{
  "n_layer": 9,
  "n_head": 9,
  "head_dim": 64,
  "extras": ["capped logits"],
  "lr_head": 0.00894,
  "schedule": "wsd",
  "decay_fraction": 0.912,
  "doc_mask": true
}
Each number is 500 + 40 x the weight over its row's rms, rounded and kept within 0 to 999. Layers, rows and columns count from 0. Numbers have three digits each. The size before them is the row's rms in percent of the matrix's.

# layer 5 MLP up, 2304x576, rms 0.0302, rows 1489-1629, columns 240-287
106:517537499520584532488442462508507502521508470578504445492449508518483517557472530470508482593538536512513448436534550513525550573465447501553500
101:533515506501529489522539445506466551488587448529559464509445518508489493477440468437538440470492522472564457532530449513463524494487443512466476
103:483513454454556480438430536411498560543480506558558458558500480492500467511539479537556520488511503438523477448459509560514440501521484495484487
096:567495475526526480496489502496516537539502559509474447546529483490471486488507460537564471568442560521551523503525508504456527554539504535479457
094:434505470447571523525456506463434526481557515511493517492458389514445455509496487469457508477482497450415441489486484510468489461471523411514512
103:522494475480526532531544504482574426478452510553421509472465513456494495521558522589517458522505530540515544525436522543481518456476540458494465
097:542546519493505510513520538439508491536495462480574517460473446452487444520543550506518434528474526504466477449496498535530530486548472470523547
095:480505503487447494438467565520569542471510505502557483477475533486510539444472504548581507517486496519487493525447433568512496496502455462456483
100:455512461469540500504515551486534520472382454495465509494531499461525526548538553492536433478497468399448492571502499422504486530510473464532598
105:540426574466513485479440497567493506477525338480473541505465499440467471507484498467483520481488408500456525551468421532530520507486482545479511
101:500515456539497520554481468450538471469537520533567557501526463482544541493523494577400481500477447494494439533514537477453470479468539489503493
093:566516472522471540511547584547502505576522454462507549460491511457559506494463425490503515503510498426570484553467525554485521493488509500465519
100:514495497528504477550518486480499583613478499534431509445510486465485454514477435522534488494562500449487505505510525453498469478573496469514459
102:557500535439535522529538477540426515545489460510440511444469463470549469577482456452480486502508484471490530557461579551523493495516446516475477
092:432463485463530522554504510466527503485502541481514464456503508487440519557510469509428501498465493489468504452462515499483507423594550440535518
098:462489471458505470480444423482488490536529532504418540451522493489516439510492455474491499531507513500508469483499540544496502515495533539547463
094:555502497436507523578490468541462488575501477508477528454487359499549487497547506506506498479495489497543537525522386519583429545504467470539465
104:487498524479493503529523514526556598509514482525526464538523529524448544492548450498357482514455469466545489514409586481451503440518523537537475
102:538505541481512478532485477492522516467444429492437433450503486523474481450557465524397546596514496500478518493553449543534458549441483484504539
107:576465488489519601490501481549519514517474423570451445393585474394418512598418433476469393563498470478507517565465495569463500461492497533494508
093:449482429542509473551453497535473474481506557521447500514428471470478498529441475453488484553551515447546508545520483511539516545538464487522510
104:493578470443494552538460472587501490517553436510517505492514492502486530622474452494505448488527435522452499537454551476503401504404466443504492
107:553459475408484516511560430505518482534583531465468456479480483571496485580491429513554508517475471444483534541525521508540462503438514441445517
103:518553547459481484489527475478507487545607445514428490510499514470467482475492496531531432510522476444463469532519504493516489449483495455499508
099:587524520496513529563439521542510525446556488491460465474590496480504481510507501462521488517573495506529480527493526424506484486497515451478456
106:494488532464543528532485499406510513472509516531469452533474466482529498548478439507551497506517464534575530551521553535495396513512502479510538
100:526574500503497526483464455504536525537388494513459516446481514520479480524472388520450479501620533453493501545489643513548483483545562405446506
106:531574509439504564485547482507480430582525510553531467501547435446491532557530517466496456521470491465509425593471494478507455578447475479500523
094:482451495499478449511460551508503536437554536465448504478524428529495481489549478465459558508484494573468377469470485523417556491513501499486544
105:475535450496529547463460500481531448489494583531500509461467432516483557511521513551474502529487394522435469537531507506438508525426505462471478
105:532583527524520521418521462465516503540506512531513480454450492482517557513488519463576444520522514483560524509339545476432482563473504425479525
099:532529538452505480546550517542578480539507435510514502506455444521473501530460501455436451526540472427426552525495607495431447486508525575487526
098:490516601495477513448502542456511468530512525480486528473433577508518481458515496447511489509487446417488568487505441479484557573493460497538440
102:542604566416575521573519479461523492485581480526520518501450384457449480535468508478472449527475428511453518474528513485416534537451534502427519
134:533539516538514483535457512463497568521511472503491503472559539470425508507535479478473509568523451509485525490511508524392539550529559480533531
109:503480548402567491566541449494514582526508521434481501519430424500434534536513522479471439524580479529512510534524591464481501517487525485491535
095:506590517509535567451475493583491584550497511555461559460548455476484526494561450472551467491496515447530494487554528476534423514502498497515468
093:499541544571485477558523472479494435480599535489530560478513565540503523484529463522504515536488439464491431552520540529436528512496386489483576
097:576518452454527491468502504585517471580558513518526523452483527475466461476418490515462514513498521443521503525411470455460466459490540509483484
096:498481547507504494542500449539583515522503455501487518471566525532490516511529401533447477475444455481542540529476484518451445498549510422484497
092:491488504445474566402448448461480526468493499483555522485502459488535467468523536467471518516511527443540522522518533464418480534530490445536475
099:450529528483478486526494502465540531502495592466500496469461546390542489503520419497530506495445498488494531456433505523495473516528452480570483
100:446476526489486557474544463486526550484408516533541542511454491534498498521560479439518478524495451501497437560425498464439533448485508451510477
099:615443509527525496507471534446519493534464513522498486509489519434501536529480471405429502447552461558497573492427561474548483460498472502545527
110:594522515454538487500488470479555501559550430474473534480432528480402521513448487487381495467526477543410472555442569512514494469537516424547511
103:583502508479495495522513535504529533547500484474439447456513540485518436486506547497543481542457448462492540483501491525461570508497577485493546
095:506544491479556492493497515441496471478500513429449522475404538490516493565441408407531501544551472427508526523483453480467495499467504430514535
091:482521447468512530511474497529483548445524531569487445500432457509448470549542533507417486556462492522438504478514555518459484526482480468531477
096:550564526472483540507487422524493488569507450519455505559537390468499471508455425538498461495530470473495483481550477547491425548424471499512545
101:528591531498590546501518462550483496495455526490504426414477436478483485541464494531557586498532424538506472493456511435505431494506579501482491
107:470513587505566577526458487523500517519564486438532538478471465534456535506469467487520501494538488422524478482458535494417485495478457473545544
102:502465513511493478492394561469524500569503520567567505533510505452511546526420461457484495547475465454473439519483470540477493449507496528499476
103:460557565479603472465491465474544485550486501510494510510468526468521494523527489461467468465523538439508502505508540494429536526530539492469459
097:510496495425511457529451536475524498538442422518564497502651445531528584481539439468487435517526431490513448516478514517526502476430505535481493
098:459423492408568489495490517525522495572523524497559512533521541445467508513496563487482495487523446449499503483514496486490515433486443493455541
103:578519511491515569545456476493559475467598471463530562537490508425544501466477427523512464489467485469494514604533482561506459501473526513541510
096:552483516550499515503452499465449540480482465512469503429444461511509523524541562508458476562452511520447503532472458519511506486531464473577570
100:558484497471505497539418411588558532507584516449557460540445499469453431504543438462513490441490489466442529509458461533542507504497516512473478
097:501480516470527490481545515447546490510519468438488448532513480477458477528440429461457479566439512518511525518521532494503446480505411496433508
097:513473509473468458491481479498524521513436499569438448516504502472482476441512529487552507532520512528480427511553460517549480452453443466491444
103:444510544564560503509500474467581519428593444522473547528484480499582480503439519466474457536516473557541518462555496505535458454465452449539485
103:488427560534618476462488479419489512548554437480512486437424481521506534519462493533474411596519510571432481433492498453476475498473497509517550
098:525518482510519489439458567510454531455542519471455432364476549466521491476543412484449485509506491495492434480506502582471460519446444496466541
099:495486462408514513488490418511504550495465460442464463530512476529502539480495483519504483479512428415557453544547482463449522494459488496560487
100:463537533490493525447458487501474492553536477430499500488519467445503489526441463483488429543435417511460447512504512525534430457549475440490474
104:570473505532547526516490473494543516513436455443526466522499495503458543474505442467489490521534462459440539540410549500495442509428538523505530
101:544549537456557535529505453478505562626570423532492550494571556439499385492460449505517501503544524505438492513482523491437456550553544486492591
112:516526565415524531509445491526499508501525470434498514461492493491387517492445498523480540503520448461530565526541569504488418457469525512560509
096:508563452559556462509496396490495477562455510475443490515533423506495466538489536459430420526482467483436475458417569561473488518508497538476463
098:506485494485497481490505539582500593539470473540488462518490522448465557537437434525443547494534483475489577511541505468478451566478486464479491
109:471605530503493494539468515527491494510507465528537471485477486511536492507468506478499442503404445470526569485534514531498420486495480488488538
104:581490498521490607484514506538462480495613507465549518468533484438434488514477445505510501557515450516498455531484500563444457499466555425540560
106:499483515534469573527426420469548509439503477538514503505467459492446487570542517508452456538517450535478465545554518497506526498490512511431539
100:482483487511498516487463466552532558469449502611534451479527469502509556547451504516554510481513495419465572540536457500456448516510469506477496
101:552566525485589570505545559447460561511427499545510521380567531554473529485510506552479495564475429519448454520441480471526476460537428524495571
105:516524522506527548468492452544517508450539466511539477503485535520459572472496464496518485486512465505510438503433536435474431550514516543478599
100:509483545501506473572536521502508513449512484456499480552473520498478539476519485462463471503424466485480509496485491504503512477534539505506514
102:513525508472457511471537493479455516605433437510507511508546556466518485527438501518451523530505493464491480480499525510487434520569538446568509
104:594505528543494515532524484504540568485441495465473479475471510462479543451568419502522499519533440433477545522459574496516507528458452414423510
103:502502495541531524430437497501548599518464451554482439458534481498450494509502488466509481510541533493486511523488529507507513507531543479524448
111:514489630538571412492509497426453568519468460494506498517531454497481556518483483407505542572487470533481484506514510488552471516432467427490572
097:540530483536557539494472504566565539489514493495560494523468469469485559503470495507542534518485474477553511524495501448428471477514509481524564
093:481516483487486473547450513519553519476548478547439498501424429450475446520472505551475411573477482548452520535542490467486483544538495573491526
101:472509528487551493453444511443593441533577441401523508481472538470520488502545429503487521494410523483535531469562547496514411521513546454515536
092:488517516497498535543518506461490535441518524551517527478541481440537577492450520536433417504523446466519567570438468494471517497491485492429493
102:564472492523463474572433452538508511515537420525439393477496524525486535534491416487497498486412477339497558556444477478465466477405512525497503
098:483453525510517499405493497500492538468522464478563485475457536493460477533527482556523443529532493461550500499514570492495406546495516377470499
092:520539534489513499515514516444503485490474499580509448511579548547522504536431592459481559534492492389471472509439523448548459567518535442547481
091:561571508478506528589517511505528508443412454555550495515512497479482500507485544474502510496499420457477503509451500504495469442503521490523496
092:507479540519529470528503504453499488467473444456489537472485460489541460471504469458485433565446451484528505533418537435462503527505476518489517
104:477461449490519532503499532476492560547549534513470527506485494462463480553519447508555490572497485511397494480407502507472392460473533507507474
099:483487505515478474481459589524463459501572521501445507437410463497467511513460519517559442473483510474479600543534517483503484510409520494517428
101:518554532482548525490475498517445542516582520506487513443538514456452505546424514443528574527496448486460480558525468492523467517541492502455503
098:540504522490509541495536452487428498502515460469451528493481509499488532485479550470499513490484488473577494475529516491510553503443532517512469
110:515435536443510522567462438466486542547533542537409497452433478491532533496456512491557469539502450484576436505543531433473448531466421527512479
096:496527446530472494503512537498470493536504526504547485479477520498434549498494490517508572515515481467477483533536500475481448495505425490519480
097:414528547535477481557538420470489528525591534534519520438524504455461496495483428495538526497528489455439446541422537501523507516531482447449523
102:539479539531482586453473433515444517533559427459500505466385503528437411507453481524562423559503509522434540554489552491508444508473493480469513
089:574521505433535512430500564467524523473500538510533501507457484440513470479456476400498492475563493531550477495464511424478453487521433454514569
101:486527489493539513573505517510457507501532486548483553505527471445474536533484470477511473462544452423560546498465489469443535553550483446507520
098:557529492486492507468413452461528468534568438473555494474480478510571547577457473471498474506482466473558550447510482592456423491443517459517487
100:556494556521506538468459424489490467516464477486551510458525505427487387511441545456546545470479469515453506566512502475476508562526576512565545
096:498487522499447478412502497509546569479535494479376548493492556480474498497479454522529489514507508422435504515588517504433413578456528489475468
096:518477459414505494514458541494562522493486544527452478473592522484522491501508474506496472478505521489473496487490488554539426466547463499491499
102:432539534551618495570494510579533561438512504425500471469515506462446485480439426480498434549493485434526493538456529500499511466505532467546523
103:514591543453484469473542487504445501516498531499438433496523471488457525538510506428510425547600487475473465524496516464545582508543453491564519
101:490468433434547485471502487606500471528477542547466459497604514520464394501526506438503499505530533436470553527526535479477471480482597497549520
099:580490461479564528487502507501513524479497413516559545515487542437489443473518506478494511537393477488471506520538568551472434484437477484494528
104:502555488496591497548446512536554458516553402482479535544422513406441476547494463451544518481465477481534515491387509471517473552491545416477514
101:501535498459542569512541526561497578513521410517493491516532498476458502502490488513535483563503489463497535524532557510492467511525543409508437
097:521512501468525478524523533542539496466522462403561553523533506504485506497500537528500494611448473418550496536506566432515481616416515463472512
100:487539468427537504488536488513489491526562540511534524436476483489424507544488502453519456517493484494510497497473505434448528489456440502461493
104:559494605543472560555492483546444524465479446497480448467528427491447468471509526458480442531429426386504500513545514546441449558465485502516465
100:595500562425509528461476520545487508523454472511529444475459412438497492551449538457503480531487422551440451592561497520407505552495471545484488
094:464487499536482484380565451479527509509490550556490489531478532479532472560517455488485520510422456504417446486549502537483441480544406486475571
106:536479560499477496537445523509500469619456492509503575483592441479539537485518413500505478523481495466467468502456580501495496548468566484433496
091:437450538487501533493509518534510542473537494537539466460523505575503555510571446527463471524532458496466496483477491509472530529539548499503541
102:543482457532507546493526507545474544542563512535538489443462539552435487558523499564460465449497480571598470570533471588452417516525505493398429
110:580454523495503469498539533503473533488515485435426464425551469445475528488493452454519479499543473479532519524491519553510522513449495559509507
104:540524494458468537501549532473557512564462475476476466481497480513442486487481475492475552590528559405483526576442468472404468520531514452516434
097:508611434468561480546484571417492477488422512561494497468512502458564488485552497483520517509481503471477493518551462530498388559466489451477501
098:525518522484587581552515478462473494496505544578553490484489415486454457543549540514581493479503510435491443518509482544483498533519450465523516
101:549481516475540502476516512440469494547530491539534528526482501495496476476455422484493534492455543439501465496511543532544536505463456460532532
090:455479483353547464537541509556489503482604477530558509499565508498514461525429498557433462537417521526553503491442509508409554559481490449476498
094:491553504456454527516499531489518578478510510508435427478479545519508502543527521501510565490492492460495455448412483515466486533553466544495519
095:492495514434487493604486454502506561556564548437502509432525479549501481529409436412453467479518515571480528515580544505477445432539452489473518
103:557447422468495515473475413533512443484499545520521474447565448455544514525463465548496438484440475505595539506488536545470505514467496472451447
111:518525435418505480475479526567477501476512463497510453460543511510503491495454504466525520435454493511479476528521536519535454466462506493484530
099:531517514445479588480470470536535538545513478537455475525520496557473488512539457470558449502528509435528447491456551413498499483495575398609453
092:418453450455509543557478458459513515541478483598571473462473481462475448520509538499440443527500522464491453488518498526470479538482472482515429
103:546431541493507475457466478543508484565536471473567492465464531543480596516497475454499475584484496488460485572553522496470454463453526454525447
100:520477485545492515557562480521441553547474502443474475453502482465487549516460505516531531523509493460487542565503444472502437548470549564594506
107:520502518507522526474425434414512568399438469457503514520484518523453486517510536546518457511466474480482508602484470510443469502489533523433531
098:542519540521518517528506478456635580546447506517548466468502573492486487496520510417491444460424538509461473526488526505486573520474463484548531
101:543512534534559535507500491408518485541573476523482467531482491497471501517454453487519479491484510571529547519505492497449462550501569476498576
101:517518544517456512467489576522469585491490550542489509499560460433539463538608485516544467539538517488483510499501489493543478493488504482459505
100:497513511505479530565522464471487509545466496508531557501531453434568474582527454526544505495534490515472417525520484466502458562483455432466542
108:488540515516510538490480438526473491519453450556566533518505463488467498540511436521437496601487477468477456517502445503427489508512546464514485
108:501441572491491506520499554535529518536546470522592521441525449460483506530516445516442463542529486489515474474514529560556529496558583440525540
101:498532487454473522485507490494466445555489491503503440516517515483451490550574585483494555508480436552503521533481424481501502509474546522455509
095:487512481531535535483466532461529530478510520483479469520538477536514481569476477516453486511466442499534538579404503563538580470492452504435494
# layer 5 MLP down (transposed), 2304x576, rms 0.0176, rows 1489-1629, columns 240-287
105:476479488472551500504432491562529573514518482448482565453477503407576454520470542496515576532493526462469517451571508479530503575535464527450476
110:533501506573439457545526483487490509470410522501478465457446525495450494502461513549511551490522524568525507517489516488534552529510547526471524
104:490483501471525542564553521467488551492445455519462571540508498523447477515535549472418482457448501528390495521538504507553502539556491467483503
090:498464476482546485510447551496421509475488455434482518525426472492514553488522469525493522521496502457478495527435463477502519508463603532522602
086:545564433453478467572484555490505481522478443442527463465517504535531554553514465475524528476441516505470525484480461474568515398587508451438492
101:498502604486483547374531450390564517463449524447471441520438493455497537519471460532544526458535494502481539509491484456490512530584529530486513
085:500516530526510412467499450483500477478409540470590584573508526500486495533469461442494552493479438477491507435505456465505498466493546487409449
094:500426498493466492532494450501585483492466551437436540375509497489509479354450557512457472540474487563464495478462516384453545493512464532500481
091:508486524505464517498505561551509454491535529535506526538524571534523498442512531519550597477482518473460572486559505541473452492495470461474564
107:456510529558573483489469536450553501495485526530486465489433561506502528572550510501512530481489435470522493441508520481537477572477473497523479
103:523526482513421501543536530477568529505472519551478532578489505487489512481499420445574471491493489519565509462467479530480476494524414505474479
101:510453469448552504512457469470484436482496522555439445457514474554481420520517516546456522475452581535479481458523560556494498454486494484523492
108:548556518529541481458486449497523535503469495510477510516564489525510471538480403525534467541411468474396473548472450552477516486476518463468419
094:522524511524497498474501475456575443545474496574514488537529445460543476597475457429470457502504526504554492439473539395527427513481478424441422
087:532507457475456501513441541460575486495462498531521449523486540524482499524582430479485488406482509533551548572444409590509517529462583543554472
089:476507528584484504516502477501557491506452525467488503532530469501470538552618521449515464548478495440460515489499509520474526432505451471469500
100:493501495524515498491485463550554545497536503520576497541509542464514555580495525515408439555519444511474518482512590514484489498501549509535501
103:535446545525536557534415478529477431502583474516522491535452545447529477540475491417599551501530538543537519517520450524520510530461504484433520
103:464478515522516511449475491542498487493457475555552484482540491568500459509419509411487530490519555464452549447509501534533477514560445513503542
102:510563469510458499472493567564437442528430558525437461457483480478553445566493474470455486475489536587508564523432461514471552491498495560539516
094:537501451471535472482510553544544460479558557425496545479452494494482497502501483489529443518476476475517521556495490460554542521532519455535522
109:475446471455468388478480520491506495456513544464486478469486506442413471593496512462454543579491485480536498532470582534532527477518452487554538
115:605477530483458451526494534541508417525489467498415528454546549470476488492470520544468476514469506457481518547519535405539485527512472523482501
110:586548467452507515457558455518509528514574459465446507482440560483433433389517494498491534431474476505432569493548476443482510428503557482468468
100:512582480530537540532454448446470483499509503507496431509497529483458497499496474414568509393516521477520515489504414482491545512498435506601426
109:524507526481538559539516488516498470505451477491528450497483465492470573559460496514562518452534528526502507503506424569518480521413444445494411
106:464451446524504480467485532523498505583495510490527406524540507538486479522457496562486543548496571464538526449481460481507423501364468557531507
108:486595480542527474449538476552437553486414595477474538523460543459522549493495502454487524467517493458506539481447509550464499486474432494429437
090:526461505528438501497494511558512514523485413510510494467531558409503511579522414460546542519511466504473487542459479456473516565487476515413541
101:531493424563492535576510574539584491440456460512475498553475518469551503444616458526504477498493508551473519392468363484493502501611458453490512
101:522400565460513547505519567492528493524480527532386505491532499492570508606476532479459482526504521493503476524493501506494543456539484436546450
101:522481541534502530464494550559547472513559534511518527505532526433486463416526599478507443489513475473526570501532598511549435505463496493479495
108:476527462514503540546481458453483450529454496523415451577454519525612518479488453516429537462523559467508530497503470520429483461520538561490489
097:512416484501438480465460536524490437455522515482534521481515545519498453432468493519530479479516479524492507513557562408558491524560452501500446
117:562495485518525448502543507506580494516441473585502494540518482468468554497519510459486509537580492525471506469555474479522650542484514451486497
107:492526489453455498491540511543515457504494465527609489472477507457498436500478504497529551436481491500517523526518562531471492484469541530574449
100:439481534602499560538486436478500522520521508530443469435495525502455492488470517540434552472492526484491522483477413490460521474475452539508538
092:529514466544477523526470538498461454539443468515461470492521453425507474441497481480506503511487519468560540551462548516506497548523455500542483
097:412509450514554574489497517565545505410518580517513478535431459487495519527476564560513501489540475482494513464531473465582575490451611484532526
101:520486468504502531462508465519428504543511560446586525483491482514487525483486565443464464503519504508501486573554568506467416506472548529487552
090:509520477501530416470562535532431463450474477474480472542542594480512502480507471500480473528479520538501500525492446487482518527482413533496478
097:464504510525484523539438479495582551515514525506482493503553478461549507450518516532525453438508518496494564466443463543464481604574530494435518
097:534581493443535503530528478505494489498553483506454497468538548541550539412467511581480495543502467485447502489465553495403409495555550521430484
102:503485491493505464482466492426502490407465467444486550508486433501465499521477528446519535567495482511505505473510416495467515487483535538518580
107:507504458526427444530561519516544465570493446478509523529478540453460515473469561502502527531481455508556491476440575488568484574551476459575490
105:510504414481479446461562473527553522491546474514416521549490456512487448481476505481498576485560554527460486509420537497535502462417550503484515
094:527468479438552474486494547552427578491558613454522489400463536404491481507494554490566485496435505498486507575477590499497510584500447492577531
087:572424486521467499559574471527442530484460512585474433500516504557414469535503477504514486517464529480531505490540502566462467396454494558444463
101:514532440504505528516577486493495462486529462558492505479504570515466436517508534459556510515488525493484526535501488477565505496483538482537474
096:512532511510500539548502534420487524502575494534564510505508532586505489529455505495530512479560503497521476448539520503460491524444535515573514
107:583467491571495494451533451502456463502495513510475536487536529480495483443514461415463535440538515539458520469499476507491473503507537518471476
100:452524507523482488471513543519560518517474511520581489515519487516556463421565518524484554521571536482475563541438463484502492537491535466472524
100:444493524484420504542610519491388569502538468515544526544459498491500536559443514503433519530474492535549559474563446444546429452478471471479465
095:469491444451472553435594476563530522531554598466552486488546466454479499496414511495456548526519482475424542567552490510505574517511482435509478
103:417528499497533460482478511521482484428495495455453515477465456446540497389557597494513520439495468531459473497439473460569428469443511588502519
105:518473558484435501490517527522462456458522487501535442466441514426431498503540418466503449490480479440550492496513419557529540537548507457512441
093:587508556496471477422524498472495470612528494478496436479472425471538530505466451530459571441492473463537524490497521563475489477523528529548465
090:523454452469466507428533518485568504494522426450505488544507439463533515554529520508520528548528516567535468489538498459537513468551579550477490
095:516461446520523484504447478585482454466500520526421476509499468461477507536523543504507548523448518477467606452482479448418555489519497447485516
100:500518457528496548488527476499488513497416560434517500434493454516409513484502501591508533505499521495473556505495490479490540455522559541565565
103:428511511561482527542540556549483466499492501455522514516525497513405499447472512537545526508408519554531547519466527447539524540539559511471480
095:622509529489505412500481512534475513579530467482532529480526572495513501604525534530516534497491506555439486525555509531506483420527539438504530
098:542460415412509532498512473474450545444517492468470547478524423490449583446460529458516486569559478545473476521449472537605543416557496502463513
103:427471529509472487516524568492493559448507578500495601514474517508459464498455526406471467533496515524498474497503553532536487546535495459515566
117:515437467523557474486544451534545529477443495509422420460560437508459509551472473497476607525475462496555452408471469551553543537512513503500522
101:602537455522518396471500590522496393538429457491494550484489481487508495444542541519545561425473522533399509460486415572537514519552506546487493
111:508553533516508468522549527511447489540473421470578403468447453464489524518552500545442431516517431570451530527504503504551557523506518536495530
122:539514488464507499586444448540552500527531587482662471510558505479474448488495478577519534432526481473583556511560501465453453482466496476517445
094:435537520422418432470451630460505509496497486545542438623513437461483497503516468438490508532453541429513500515519538422548538434505515484440478
092:453443507445520440406527585491476451457360542513419540467485474447523496586478492457529512467504497506515511559473550488508424552487488501566481
111:546501493429562506501502543416503498496520507487508529444427457453471493593502455495547518517481499485477408505497509506486499535515510550534485
108:445538563508413548541425549462474415457494508460494419522468493494557512501474497576498506490495519488530517493485476523517585570489458480472516
099:475466552437516462446468604493442450514545539484464532449521524496486466507477450448558503401509490549497466575460504481519495494522625460471488
098:544492498552494523534502533481514470459504552425455503522564502473549433500440472478484526581503501567485537476454546466603513518514568477518436
097:480523477500512511488488531538396535507536583499513533437447552474500550553495518492590582544543497568505450500544469543479474518454523467562441
112:521575552522504461483501444542512502517490422551469542557525426514507497479546574461471452473497462550430531498478516490559523494533513449511589
101:472522530526536490497512449508420476503509536431514533458467556503491496430514541534527475480499418576518544492524516492458436478511588504520497
110:535478534536623456470510451449496510442538484498467517468542532508519486597447433522455528505533541447491519468554509523462448562539515556505457
107:511476528506455518560536565496484504384488440506524421518475426498465512578415478448478539502489471556481487454453461573527512597476472562472505
111:510442537386606551474480473513499524484578535498504510478465479500488485529523485506532537480465498431500495422513503529577516526474511537532470
113:521582486489556494496491440577514486453473428484458523489503499470541490525540501557529574453474519581484546489534533496518519554563449564495412
088:565573456503527497470433529520501484450496539413521525446494520412500509584482477526491497457493496529564511481522470482538488530431465495489554
087:557495568433529436490528421461509578467478477468507521478560411490438509504496479485555448523456499505447431460485526515435467572529493532475504
097:501551534517556506576553571593431586478470476626509545461464510493523514514479484452540511588522417491483487579510515497450572539515503515469563
092:503506522538565500456493510485505571506464493589521464515526467510492482463412544561452495510537473533456479540480488513502532472505449503503573
120:456523512501529492461543444495479464584450558432503458488500456464494469517437495585559486465507572504442488579474551544488479482479517496466459
098:566512512474487550509514475470505546452454449469528433565480391468522510464604477520495519483499509505534466539411464525527521490491536510510478
106:521498469435527503478523529511550508490603454455457522524378445542477494502527437519646506549500537565548510477511431486438491482524480502461526
094:493510514518530534423474579487492507547490454477456513510510497539484521401532467527525501537467422533507489507543516475545510532519521532485513
092:464508504477542570493493473480478508504503574497533483521463527522475504557459445493438443528437491467473495558502458595496502473524491521508527
099:525490522453436487491487433441513491443557483487463455528604461510559510548509467508476486443486496490570527500461524527507552550480571474454518
097:497483449393534493524523516485431455522505493538575547495552485519515419480525482565498461552479503511536503498500542498485479530603454539518521
114:514440468464509515425490485475464576516516497473530532463485459541414533443524485461469475567454484497581526493486510525473463454547478451518445
103:536551463588487480476512531540523489540479536540496492460433520498563458314501452521503442479506538432507469550468436401533528501529451477401495
093:559531478480443489508530533549464481505502527468495524470506522450489468515458507587508508448498576440463488456477540541443487552531446550463561
099:470509563487577481482459452479471515525502535534500468515495468442504517569577465551501479543543493541507452595460488536501529533510557558490485
101:549504497527516490483507576431573482458469551521530487501465447476468474529533413434595578484558541505585535598429474518505476556487542496529403
093:447543493510522474514549530560463504470549540485601533504500470544453534552440472586493558458480521493397536446484484503480430504536478618563440
081:490515552496579485521515528484475504485457507490467432577470482452570470567489523464501435454585473540441502501501538475494407499512503472446425
097:526529402439418466546532539476529438544510451534462513521464516517479497614441459478551469515502525524591489489512530549587502513532511533492491
087:486540500492540506484420519559480452511477508482519505425484514481516496628463537531474538531370524519508554498437574511557548510461559483484520
104:608479522544489491515529489537493448537495504523483439489485523576524510564491508554498486507494485499442471498536478551527521555495520550467530
096:451505494493535413537571592479528513521534424546512482560503452531515513485485565437499557557506500513521403577436523432450499497536507537466509
086:494517550509523490490458456561524442523462489599505574474491537489480524406561510504476485491516486539504479519495480565530472563511521516450528
107:501476465558518534507427457519506529488489533449461515527468499445534505572565473583508532483538540558485520448497548536461537510467487480414503
112:538535484535377533529502530521494587491407462467527497464456452503511541625535516526525500491524517495535522474505460490452468513469577529508470
097:448503525575527484469498525442445559476498548500446542422454538522538462563506484519445513474462461475521500508519519477489580587502532515397457
099:513506545588572531569478475562466486520499514484519506511529548541524474511561544496482494485471492494508540532492512528464592561542514431508427
109:494494516543526533467574501539543507492462441472539551439443486454393492575497526462519476498430474457497426483474499609536395457488526508472452
095:609528434451500514478512468419463447477449448439492499474476482522532477526496452563456486512461494537531500502462491513453498488467532589461504
101:429532487452471486548516472351465552501516519594522483438521506417493525498499455489492502457516483527538492462505470496537486449455520466500544
096:470522528438495527452563465531530487454494487516505445521524428509489495516471479451523530550452412520529462577488454523468502544429490450520514
125:470450575521493510541479472473461513484488501513512491449462399524580555575497474563498516502468449501470545564459505531522571537466558558502509
096:469505467520569463465497493512476402557474495457466475529484525521585503403479565446506550546500481515508498552430474483484555521497521510422497
091:515595526460543483493530491452494453512521447520522542492564507539529557542487538471516459517454509531514475481475495505535568496480463523454458
106:495507436518607416539547575456491486474447501442562439478503505521494501536548531460520529494423468591610530532409493544465487471489525503462492
092:583492537524465467543519506487574457495548470454440529423488483560548539519555482449464555504466527556513477553472461437517452595570560520438464
099:578479473506424497478536571503552506491415466530475525547519514431479599594570548564477505483506480399517517579581480545500449511561507485548430
109:488505527510437514481547560540481495552540482466534552517529461479555457501437443523501497502459511441555478464556481525530436474467502535508504
105:498549549473437431414388572476574498507485461516527468479465503550559516510461475554445477448490512468493504492551522436464461517525510455461491
111:495528492506477517418517537531567468463506565522535497439474497509496581479504491520514530408554564424528525527502551550496468452489520494568506
092:379539463496530484519487474482503459495495548525452489518513506521505399554504510512528453473512472553510540536574458489532502511507602567536495
103:516522553518456508542513481489412488516509456491451540490464455566475503438517437526527496471511542537452442500528516476524512577546471487556492
094:512569504540434481494501525448496542460532452452497499480504513483511599533499472544506555563471478601530504492504515513517494498518479534516408
091:407455506491492430473490532528537496549477475529499560462507523475654456485448491528417511493472504501431554472510498490528486443487486505476492
090:458580487521562462532538575540546505488422543510455471556469527483481515575591556531478470490458548482552487520465505571443559454541416438453549
097:490511483497482534485521487398502463506528602510504478509501506530416441540538499469537483458508487507523506528504521544528546518510533479476499
117:484556535528479427474517566515475490503488473469491529524495481544519447532478500404501548497543516491463465486468571506433503517520465465513556
109:475455520499484497461495643526464483560483474496489488489486436520472419459454567440546455491492537531446528403548501519545425499548427445582465
088:481440505523534503514440474491408466479478561526423479522459571468456509478442470587490571491504552468567555482534478550480459602481479497523483
102:451448428552467565585507539523536577462513506513526503516563528539477538513471476554473475458512505450470479456490530480509607485488592471412519
110:437455488464524480599487481505542566454405435543489503451452494411550476470503509475481439429521406502542505544440522536491556573460544411470549
111:452469496500539555554571533526561475517475559524498413441544526503545535484516522534486527497570495530488485467527485489503432506509490507513544
098:519476507518526507519494481496456517512485545446463512467440594502550523448436514466501438496433574493545519507484510503504467557478497540459440
108:458490480540538546483489550558500474467494472485555566435459543476470520569507460556523418511512443443620501483516549539485485585469493442502491
108:568523484435505506537431441573526481593545513533485521527454482513464488540499527505491568540432509570506507434455551478522462529456508446462474
097:488483414550528514514463522522493456506444491501399496473443487473520465612447506567517511547488547528505504468561453439543491496437501459532515
098:586524529502499525555560469467468453525466549545495495442513499493518386564524562527539536497482425488517502555549527520504494544486524479477477
104:494549439491500562488538544503492560509518442455528503452489467490547486515522465505472467490604462527490498466434480454522520522461515460427592
098:490408504578417495509468519527494457529475470587475479607580417427498526524453409441546484508505500463491487487505501491471541469454407493508566
092:523509501472498519541550526517483542607496473512482460484480493503517534536476495469470499402486510470569525594464481510508524485448475537460447